python train.py --n_layer=12 --d_model=192 --n_head=6 --n_kv_head=6 --head_dim=32 --d_mlp=512 --vocab_size=4096 --activation="swiglu" --norm="rmsnorm" --norm_place="pre" --norm_eps=1e-05 --positions="rope" --rope_base=100000.0 --rope_fraction=0.5 --qk_norm=false --attn_scale=0.177 --bias="all" --tie_embeddings=true --parallel_block=false --init="uniform" --init_std_qkv=0.039 --init_std_o=0.0484 --init_std_up=0.0558 --init_std_down=0.0558 --optimizer="soap_variant" --lr=0.00681 --weight_decay=0.0 --lr_head=0.00573 --warmup_steps=200 --schedule="wsd" --decay_fraction=1.0 --decay_shape="linear" --final_lr_fraction=0.1 --batch_tokens=32768 --seq_len=512 --doc_mask=true --train_tokens=188300000 --steps=5747 --dataset="wikipedia_en"
Each number is 500 + 40 x the weight over the matrix's rms, rounded and kept within 0 to 999. Layers, rows and columns count from 0. Numbers have three digits each.

# layer 9 attention value, 192x192, rms 0.0391, rows 0-191, columns 48-95
485434425493513554587511502550466521561509483503466432464484478454555535523468488578544503489513396587520467479421526449547541498556516535495527
504516535462534539338505585433537513501595481498486530498552500498437457574462508492567512507537454479470474527463488426416566470544513495579494
553468525476573482562491485500527519494460485427435515557539549529460523553349497512455539569438488481457398545483517476480500467455576508440521
471470525551498417521513537539458532526470438433495484504478472517586488453487512552468513480536477458571487559458502475468520497513591502598527
524504493582468544495464581589480462494498450480487444494570525468458511512523533589515619529540453415489475493505469535493502570501487483455557
500442513484471371418467488583484497377546521479444369551463437482513542483497534509519496450462413470475476542568440517415565556499489507513547
523480454550377482489514452442510516525479479501472452435524377402505510580490514436494488531483496549488565553501442417376486514407434500576434
486508514449541571451485501443523500475617481496503532473467453528429521491454511525498545509436513508517522562446437542462468439395432559424555
468511398449454497437400483518518470491522391482479531509408538453483505512482542492487479539425493487497517454422447516444483561421514488429481
484520497503457448507488552523483501439479571537496491493520550436501438517517536543466540497530416619522418515508410526523559455493518534464412
537533420510418510460485438458531544450482547528500482464482516482499483523529496496591541439627531533521437448559532576408535439379426578484557
566472503568595489483596508478552459514510530521514500479500556558514500568550473533474515500516498489557559504464533501516538607507535463486489
570408504494439552383530514521487483447461529549452588514597435505485479475508535585552492532440477531506527506582523452519515450463425481478516
523528468510487454450483433436514544550511479512474490526560538484539478492452421480494540428487472505542494522542477514533469488547506548497440
491481477542475509527567525471455551579377496436474521574508515486450479510490497539526408490570497458544486542525581478482472530540538574484465
479486478510528561505545458514466513545474458584502486503527510547427506513455476447498592582571483521458471533515436467445515518491415468518582
481525469546522437504497462459448520465442473457407408539490477567560547529598599549472539478467470487435556399387473571461440576544409441458499
508445520477467494480555481501544446496419563573491524398468497590436486566490459486576462490444549523520496556483581533496581539480448600515499
463557516497418572387497441562489477599506470476506562517541397517549532453520537465554511468477455415563527476498503460515581528546496551405472
574468482539498506459532524485431472382563571490502459551495542541465470538473500469533428430496462485483464512440534492467512483519503439512480
557513497457528474489480442599539527492494491584474614516547440442527599596467481477602422496414556460429538558462520481558481513442530580484485
517531523555456437425576546565505559524470459498523412520479616531464503588479511476584499547474435563562467460492452560472495477505549544546521
558559484478472604484532527522543445523489480504511507430456460567499551474475474531505500543485479491575499502518489473581466465490480425548592
512538501512502468395530580528515464490458525487488471498508496545503467605455586546511469492541475566482458522507517475496511533560450452505472
520579508532501499433583459478479422488509550603545536517530536492511435523388479489496489495515553506502544494471633498557519461544528446581475
500476606466504471546422514496502408620476488519535434472442462383526456555545515483514440471453455405502443450534531439528464512584583441532563
489507501503520543558420481491463500421517464431481521457440529462564441525543503566494460481573494511426558565538440569516496446556520539470564
467567525511458458495531491589506496572492499422536506444510483483563481454507444558557491535480450447494505550437423493514424484490486473574523
524525438477554478501457497498476540492520554573472461450539499520450545663562497574558438441412451466553501539468470490496462480543518462510474
427462531536423514491616495581511463503541537539500564567484537533586431516431477442563532500478522512480406532498506591503416458455562432504527
498499469472496480443458481543563471507480422427468530535475416588381553463505446507463443598527501625487551470542451449496539449520584511515473
548506506528516476459535628422490417576466536425494474521541510495476554533452468512506567483550442475522491478561519471548525441542513566454508
493499410483473517503456460416460473537536480469514476446446527471554541523481488518530484485483545591498601537471440452537564407510538503564489
486452463462502509496487558453472443539508498504553474493494458499549504515454556479480478551491527532460459503509546461506519474551495438529516
461468461510553451462454528556510475459459532490488447489566529537524572457500537505565426506568483455494480488486535424517494483504464476503535
469568553515491509578475486514505524532523476501562485446448487486437511513502571482508519547590473533488524493422476484455455489451502543487524
467498537560570457494508508474503519477497493513454497460476518529443509519535446505411474472518453510485474520502509499549483485545551558505513
531482561448500516520458472509539515462449509463517443531473515511428485520545519519508535524489489472541527450448495483531434443532503539498593
484438480472468513425512518447548495550503506438492532542522485536440474495533510465499498512574484481503510415484439457541492591538493536443550
503524482523482456470497509486453524476495513573505466509551501440500455523479490458464506517526498489511530476512504462439479412466506443493486
553541511487456518468507504496527472490489468507533551455527573480495482488525507487472529503485579399565540498488500558537480503467518475414481
491510475503556553534518548464491484479470502565440572533507500496489491553515555496460463518511436463454454463498486512518500512466482492460445
474502491495517557482473494508522455496488501539505490494526464549436474497504555438483483523538492456545561514468467521477525458527483425481540
530510448491506447462474494481479463418478515497559418459456541461448496469461521546480484517457438463525534536475468513475545504432489626497529
514502533469468469496507447521483566477520547500558498472486443533522556482500524502500438513479528509504566464462495447495529496564476562497538
487487516477527485432515546503443544436619478464526496507441497513455452464511481443446522509422593500471544505496510606505468514464507473511519
537472552480554533400457526459481486479548487556471416471518485486542482483461475477516460526449568521483501530496554545489478513436482559462476
486552408505491448516495569467546545503433508458490484503499515546461491502539564506531524530493454487587545440435474475516492531493560456450488
482522504500464461489454435407477536504541473583481545467434490532424455514484430481475584451479539439533431446487489526512490498499449497536519
472496469519489490526429504547479518522492506516532497509465533529482488537501467429464462490524561425518446564497560497520509497535480483502537
511497426550515499521473570467566497482475461468463456560506552510565495427513489453511529515474471494502501491536505492466482541508455570497489
448501425468483521470508496495549492489521460453472471545452418545543559453496585524510487473540443501471486466475503504536622603540558492536521
466516459538530519523462480533462443506527522526496513417553438513523454484473533512527451436497489452508500482537596456516439520505505455464543
507461490509536469488511457517537464479418537505458490518458493433523455513492523514546419455478464519501519454455530445485528460510444426453407
532490520427474461472423573519532477501484558512419476512497535408487453477493525505471549592536483499524486496528464505480477514521523492517498
509442513458406515466510436478472504517476485451463505468501525490503562554491503547543463465539472493477500511473433500493507613508480470517551
496519497504556492530572534503498492575508475485501489452527482473546437479461455492485517483501429587452500511360455508501451447453555512489509
546490466511522496503517545450494520508530489518480496475462454554467465581475462447541494474472510531482477467492494531532574476470507456584457
507508512502535474519527516464524571512528531519531503468556434483513543533464536438423480505520461468513485507494445488442491533480546541478474
543495465523480454536537495546496471495442537530509520478496520459500462544505477541578542531467477456484467536548524493497526418507547478495516
512493508502458456552470483456461480478526540518488561456478496501503515496462499520596492433527503519488496481455520489457499501488478514536538
459451517479512515450506491503465483540555517532463512486489488457493522477419487544505543524471512571452509527553434535474546502483522508551510
518422473494581543464479496494455515500500492501502473506489484453469454414496462485468554506484485473538532475438459518559421498569446487469527
524490470475537511445418517451578495456466502503561535502465542487466487609501526522433537541503450485517519519436497502389547580484495502449462
481520490445529480584578494466418522487533522507511536481503478535504534489513599475533477468532510490545502545515491464488441528459570543479486
591604495537477553463499509486550506450475571498516520485458504472519428515539514509471521517471580457476480441490462429464472489457502461512509
432519528481497498467475459490549462515583492499531403463537551463523512500522521546518541474460542540472481431472482508535518455478580488523514
483460487471564449524525491427540545540542508489484464489495409492475431533480475459511492525485500510514514512497472521447445415434419554538580
469498477514518491483489506437493498438494477469478540513510584480493462514469458498534432440538476536502552519471485414468516522571446542553431
462419515485557496479464470544508538474488500513593476543519515501562526469518455541501545527420520493484522522486506517459434482484490468515492
541496515473488487505500472455481539457537530541460545530525570546474474473521458521489547513504482530513498465489448575521481474495510528546522
491538499499452609524468502495484552565520540516456457550413461510538565480548498493483464485507451513518486434556489490426451441500562513547513
379569454497501481415487394485529411513502547513546468530543552428508488490536489505434546584499591580449486556437557488505476464483524491509487
516476496439506456484488519490463512501477447479486501537577528524473535596483430515514551453442592511481552464451522460536390526500483540582584
433522605432557511510483599500529551485446478558512542508485514524523514504536446546560468523579546444483539500517540509524427527479495530559529
556518510469500556393482510470483534528478461483563411471523482480528590466440546528544491424528519457489487446477493535519517501559387487490459
545466505563512510458547497493464545500535503585539475508448505530506491513409460488517515508453511541455529497525537413493474559499500441523589
492478539563499478443523486523554545568602517508513514544473484526549514429490487556480506437489521530496507485490503482464511529543533508540457
504523536476537516504571474436532456482471498566434435519508382529546463519558485504572494471443486537520458507459509543488577490492480531463478
573559540513492539480440532479568492452497564525477447448454573515531483483501446447468384463530426448507551428518506555528487546472557562530480
466551507414469441523536451573490440475503543481561501527468496522537532397487544545498519478480525510512452548486523533485476503488527441484474
510418461551558561485564485507498555485572498507476474491450603538459479540466474509413463520481559476482515565479527479505508526531516460502497
477560596432452526433464501498496519524519490521452453558551488448437546512454482527499438501514494522521492488526505565496495498485501478498514
498570491454500503497530470553607523492523529513425455530485523538455479499524551544480536496498532538470506498446546558480450452519505521517465
473526476536486551507430494487537486478453428471520497462534509500539501506524514499547559566501504543530549535530449544547499532572480506554510
539470480549431510464417543531571438509477500485527579540499558481442466516525553555479502558491454506520514485498577506491538522486530526517487
478549577498530500476453525518504503526502467485476483577465507484519475521453491492499515529405480515407442478534509450465467466502486475393476
530531497492546589448522548483423529555582556495505486483525478428449548592515502545492534516477517532483492468523447490522483534497484463548444
513560504571533439534546568457540433574533453476476610465519475555515440578530548587461570511528541552551486523509526531512524480558484518542462
523469456502496507521582489572500488466508549558495458487452498532489541547500491577482462492559486490503522533492581490495486486519473491520435
419457505548454496508484570392439518498441523538535497475533501438469500489509512466534487471493477492451444496496480446509525585552536458559495
497521471593519525480445505479514465487532571478508427554508569542558481493513481531467491564486485507449493396521545509524410479489492520456499
521504472484513513418527459535501437495530563506547465451525468480532578426476521546523449543504518519504435504538507484493487488449466450436498
453495527559477543518523419556507492581511555510470505530451545497566446464522542570484481507539500524455506477509431497501575491425544514507458
537471488466521518490479448503490458492508552518553478494526508472511520516481483452469484433509498542573506462413485489537427550521431500518499
501513461467562452491427494561559545489482503546520562468570449497524561438482475473527505535511487579479525472529529444520443393514416484550525
482450545446529454512497507491504473447512550463439520527531513472500574515454498559519481504498465555425458553507496492455510489532479428447445
555481490516537477478506435515560521503538508491443495486474524536539484514544533528451469551430468524501544508546498425466478522447464505475467
533494436489536496505478460466498543503438453513527441549498500475511459452464488442497541524531494450555465528471464485558450576463494540490451
508503544515488497544523598503528412507495486530489488535521411480505463479482440471503467584591529423479479497465418480438504538497478489515544
491490457515493520477560484487526442521498519448510508413449509552437477557511483572509533490487448520452478433576502505465489551425413485529544
500546444516473479497454519460534494439496523525482583542483565484503472470481566472502520531476472486546466417504535515518510527454437490546456
452466480600479490462583533462459543532479490570483477496500496503603534501479531419471484502568485491500493517524522491576553529516566487461568
463518498543488494574517534490520603549492434430544511478496549479513513422462469589521471487555528520595466527516510474419524539481500456519464
545432441521483530444479552489513517454474483544506497489528460525491438503511527504500473516436514482515483487485496497499475438561529497468440
502503419545450460520443515521512472499542503512521551511473508492465555457544477461488533526416418542521465501537507496468456447524502563469547
485490522511543485530519487464502515461418493529465468465551569530500494532540475477478510530464449486484460433543536461537538459472502499485519
527503459506457545610501529560445513493501498532492493523499517511507428481503533466518476493565520521474497513505498434453488453473490452457466
573459418472589475536514571455508496424467489574482509458519514446510519542506443519511573499541535467545483491538480527472481450496530495462477
498503457450535474537505477579455437554481465484526540509488472498493488514532510465528528504532485528512572416459461519557485495543489490500476
458444414427567511552464568504512465493495495536498511519480517493524553484489505463452474482507486498513516512491506421515434510527517537510538
491521482492449508523483537543447538515560480473481529513514464546523537502430539488448538501517509522483499500568499486488489519506517562498462
515537512512435458543485578563494472459470521490522471489458495501437444485477529421519533441444503552530604519423472534485511479520499475523484
574530495558487528485587541469487538495501458488496478530524474502541565495468496533497468532435494529504500491534399486525473478492553472470521
464481508490489528506475506535429554512459478460571496526527482480510523508448526523535494509492485454510501521505477504537496502510528451456564
449493488521520539509519537509465517494447507541466462433468485475516509467445484487497497489511478463508461497452501526461483499540453523473449
436521545475512415496524493492493518499522470483508503510533477489491418575434409479475473492473486501460529508581466526482528445529489532485512
510536514492481492491517477466440577486549479520484520549500469522522531468419518538548501519522550482482454462521480532564473561553520529503476
491476539517525533502472536503497497513480528405514550524463461469447507512451545467503459483550470520452464481522481446539482494488556511527542
500522570570516435436446500457536538455511528448546523470460463495488515549472509531468525479495511489506560475459480438515561421471427525542464
541497444510498554573504493440541502477511540549500499511499472457619494567556456523495569550496512547482496471489524498503524564537526539549553
516520435498558558547509491461472540510459503502528499535479500489511562524482482512516512520493468491571508455500448494458530482452493557515444
534429499534508511530406535554501503568548468531560515486497534544559533483487553470473494536487495518538500474517491476525508563491527547486477
461516521463470483473490473523458494476467492524535548583511515516480529480522507480535495475502513526458528476540472541506490524414555473529516
547475507521485468502484465505500513516463485440507512465471498545496476469463469497506499442546470452542456497537431517494486548506522511486501
511574486532515468495475548533516484552493571503468449478526468572432431449498513415450519425513486524548517526557483470486456513434498526460498
517468495462490529457525504498598496475513481443529520502484502491436500577472528525492459456438517479548528529503528558479441491488547551530523
526466490438496446507462463431467445466533497501467439477534515532488475518507484562506527468501514438468525455495536511483486484506513532532493
489487518501480546514569478554560450473497525538594595486496446476436536553503494490556486498510479513591508527472473552484511478445479486561539
495474456547454547459454490573506477512531508535414521538498556488546479473483511506451503462498474495437520490509513527502493507529418558537548
485447437439526481535493488472497477491575519496494502480525529547505492579422531564465524508449484510432545545447467476495458526429515443495475
484535450562448483532527576520473524449477451475484489485529522462555594442573511558519453520428503556464505460456479488477454578475421483483560
517464517513412457561457514511521524456526572430464462458514548445476469545549538388464451554501538486517500520549453520480507453489501459537525
450525563453520391542462448552506460489466580503561506480541505455468516510460517550503475474410585446517485503486485508542507500515485501568543
546514461539492450481480465465553543539520462456460484509555495540557513532497471509570491456488416450543614575497546504473448510492471450523585
553498500512515444429467461566524527537498468507487550472489495458550495546395452466468506514508469501496556537432492579453493438547517511508442
522489524494469532521462499442503511555477483472473537479501559466575527484541509449555545547529469516499512434456488540500598460493512523536562
463488437531490516547481427523521438511501481497493512519521496515478485564553566566503530521529488579548505495544477407484510448523549435485472
492557518508577468403493505500490602461475401492533518534466528462537509527540516483447477519549446520489496507451554480502471498523519482484549
525428494529479553451481493557528449527560454491508433593514521383511508509426493527538486481582506546538542515547516459581512451464422547501509
474558532510546521436423507480452513480462504424503497533481509485478494540433547473502486507455393515518444470489513471545479473465463563433528
595545441436495532488523526494607460460453490523464551481413498565469542493452506430463460546529495475463509436476513447482447438501538469422568
483517539482490560491470550476594461506567500502499486563474469525506445484555481370512546541421553504481465529516534487586447490557484387461493
419479543491460479528509541468471541492499503532453547499521507506515503548511553453528507436473501510560531454508545523511515549523524499398441
524536495529504530541549464506544556481550511440527514486447469407525415495542496423460430454459512543520373500521462476479547526533507406460567
531464515487508473463490470492577492557523519502532479453538547497498522422485453534507565474452558447505481549514410524484535557483523552415488
494508543449455560424569499487520482558550479526520463568496550457547473555518551482473507510466477515542487574489522537411520475533531496484528
490521519445520538531484515542486499502470564518415534534488511520524471408505473553476458530490476566440541494535525502512509377536567523523497
499503458511534537520563484487457556535533506548463526502490523412492564509470507483512514516447409497586439417463488500582474469508513471536516
519475531593465564515566530515540472519526520499467533491476529499457478500418465451477499493441531571518450538467565549523463493486489479466484
477501499484535563477477411521459535490539478516541550485530528571486551513482485517508499535483511541503549469457466463564510448478525556424529
527525446411488427571480455538497561445471467563536612477512433471465469483539510577489469492487496502506389534455500553561503503572428542531544
560499498415500441491544519497472522454427511404472571490511517486539498508543520464468473503536442518474450486495478510462426548500471484489482
613455556504451518468458450477538484483501507465434510502509433590475399529514543488482479497546515499474535520490477579446466543512466486489548
510493495503422538492490558504431470572519505456528498562519451499401532543599588464474529470444495492489581547553408481508412515531536481482536
480520422495464453446570462443491504457565506518477527531464448526550539537464549542515531500476508510515498521458472544482477476553567489505545
529451502478563493494510470457508536455506537451458470487558528511533471550529533488481455603506497495525452517517472447468505474460491484557429
499524481449466479571451522466475478519546532526452510414454507566506487603535528513474456481556464518508533589521479444592558507493498496575526
473467536481536468531560525489504461468474512581466478525507423502516513490505464507489466535477487566463456431481507552572490524481571534502598
499524441536524491545459514474581615486524492475473544463552444455430516421506519420450511560479551539561501518497517513439477532487507542519517
494517486429477556505500480515502545455543490526436523526455471517471505494505470499459474511458483511443513487502559525499445523478514429553488
453537554559417490504499507492475483447424471517568503540512506502467455510562547510495489490507453497490473466542454507503476450485474535455492
481469534585447495490461456430454539504566471463539549544514558482475492437481589564562496516486502412487447537428415459462515476523510511541582
477521441507500389477483501458541480463477470499531502484495471465478489539500481482504513453518487524401451442537475434555575467485562472516527
443507550547504522525531489506551506490459480500534514443435441477530475503453512465491526557495526497568529507531491517510542529476512521484444
577515500496498508420555555514520497461467418573504529519531550535511532541487484445438505464495619482531505470535492551557500477506466517539527
427539561523454506438520521504466511457502520494503550540527483505470559458491419517475480562541471483502431472466576560498487546559518504472498
539515487476503526534564545465534441473510501454463544485525481438534437429491523485574501509530457514481496479504499490511501511492471529524462
497528465504518530491509443493522541552516484466542445451458548493488473469487476443467505485533487533556517479523521538536505555505517507516514
472446574585469599426404557517494499487541492464497522466470473506508434473591545553517586541543478498447473565464481485484438514552515513481467
565562408513553490486462524548487470524520460531525516486527523426471438501507495507432528533455567504509560496525514455460569456545484509422508
520481406604497434532411420510457461469577519498489523464547430455561503527533526483513474497557583505519504497450551525505481412459451465466451
519438501515495544414474482546560527475451474523425501437398562437475587458518534500529523486495527526504470527547505502469497464500479479557480
540516505490483517523490537536472565475594536511574406454436579525460551456540497538455419531527478430500555556566537465469536472485535502439472
504438468479466548470476506451481557536499479442585492533449471572489515514494454497537467498469463421516518478440484520474469436499505395503469
446528504441498493461500459525545467568430498458484425506502525523481504448473536486503458488529464488501472500504461535528554522480559431499475
543470429521479529519499513494494614537527492533518505493551531485477441487507503546493457509451481474479529497548500540486497527496494457528472
498510498501466484492560470487584514529505512410475469522519500484510508524503490498576500522464535457471503471449549441497481509565476524521550
500471483547506507507474459526521494520535547554524565470495554521469446489546568493519486563424473474495511565447509518459443510563479485514455
487438488557504530502485510517583506474499485494495499555474546485507460529544504497492548479482485508461513444439539554460521493469464487514518
532551526467496548491460499526430500486489517478537531475532513527422453491542549520456583519499524463519459522596472506490545529540459478493496
539552514491535449550560472496503484551547485487537479468584500546474487428528549583538439602451474512440427513437445514495461523579505513484438
560499469538499411540430463462548500482519550543536576556495471535505485426496525513494460543497532506548459487397472518520576528521503515543451
547463540460522563499466524507502418468447502463492521517484448475451489537481532519548521514459514573532440547520485494465440541500464523500510
510477472483526489517528539455506503446523519457483503516494527491503494508538536452499526517465459483494503454521438515503518552577507505600511
575486479530459530422490457525489519530521501530502466570551479466479480459509462531468497556513471508532433417451460457554464485480548472579406
531497502536525500526468456553569529496444488486472515471561482431464427499489524519522480463444559493458552496459535568494522490562560529458558
487520506485510541499446517526530475518457451514472539498461566485518553485496534465403534557536413456448516480549503449463450568462509531502513
455498447501531473457575435458434487471445523485472496525493528533421523460470521528537482521510554515519550444529477528606507470537432491476490
468517523508550517494439525510499579498495542493441529525513490488511553512472586528497456514490445502532495582498549526503520507507443620506516
536495498470498494502462553464464517512458599546483507541496471530501543488494489504495479495449512473507472477527494522470477516480473548497488
489524507482602500428451468485511410515442472533550497619540496555469522482522432498472411488383580485553512412435474493566417488529520449502507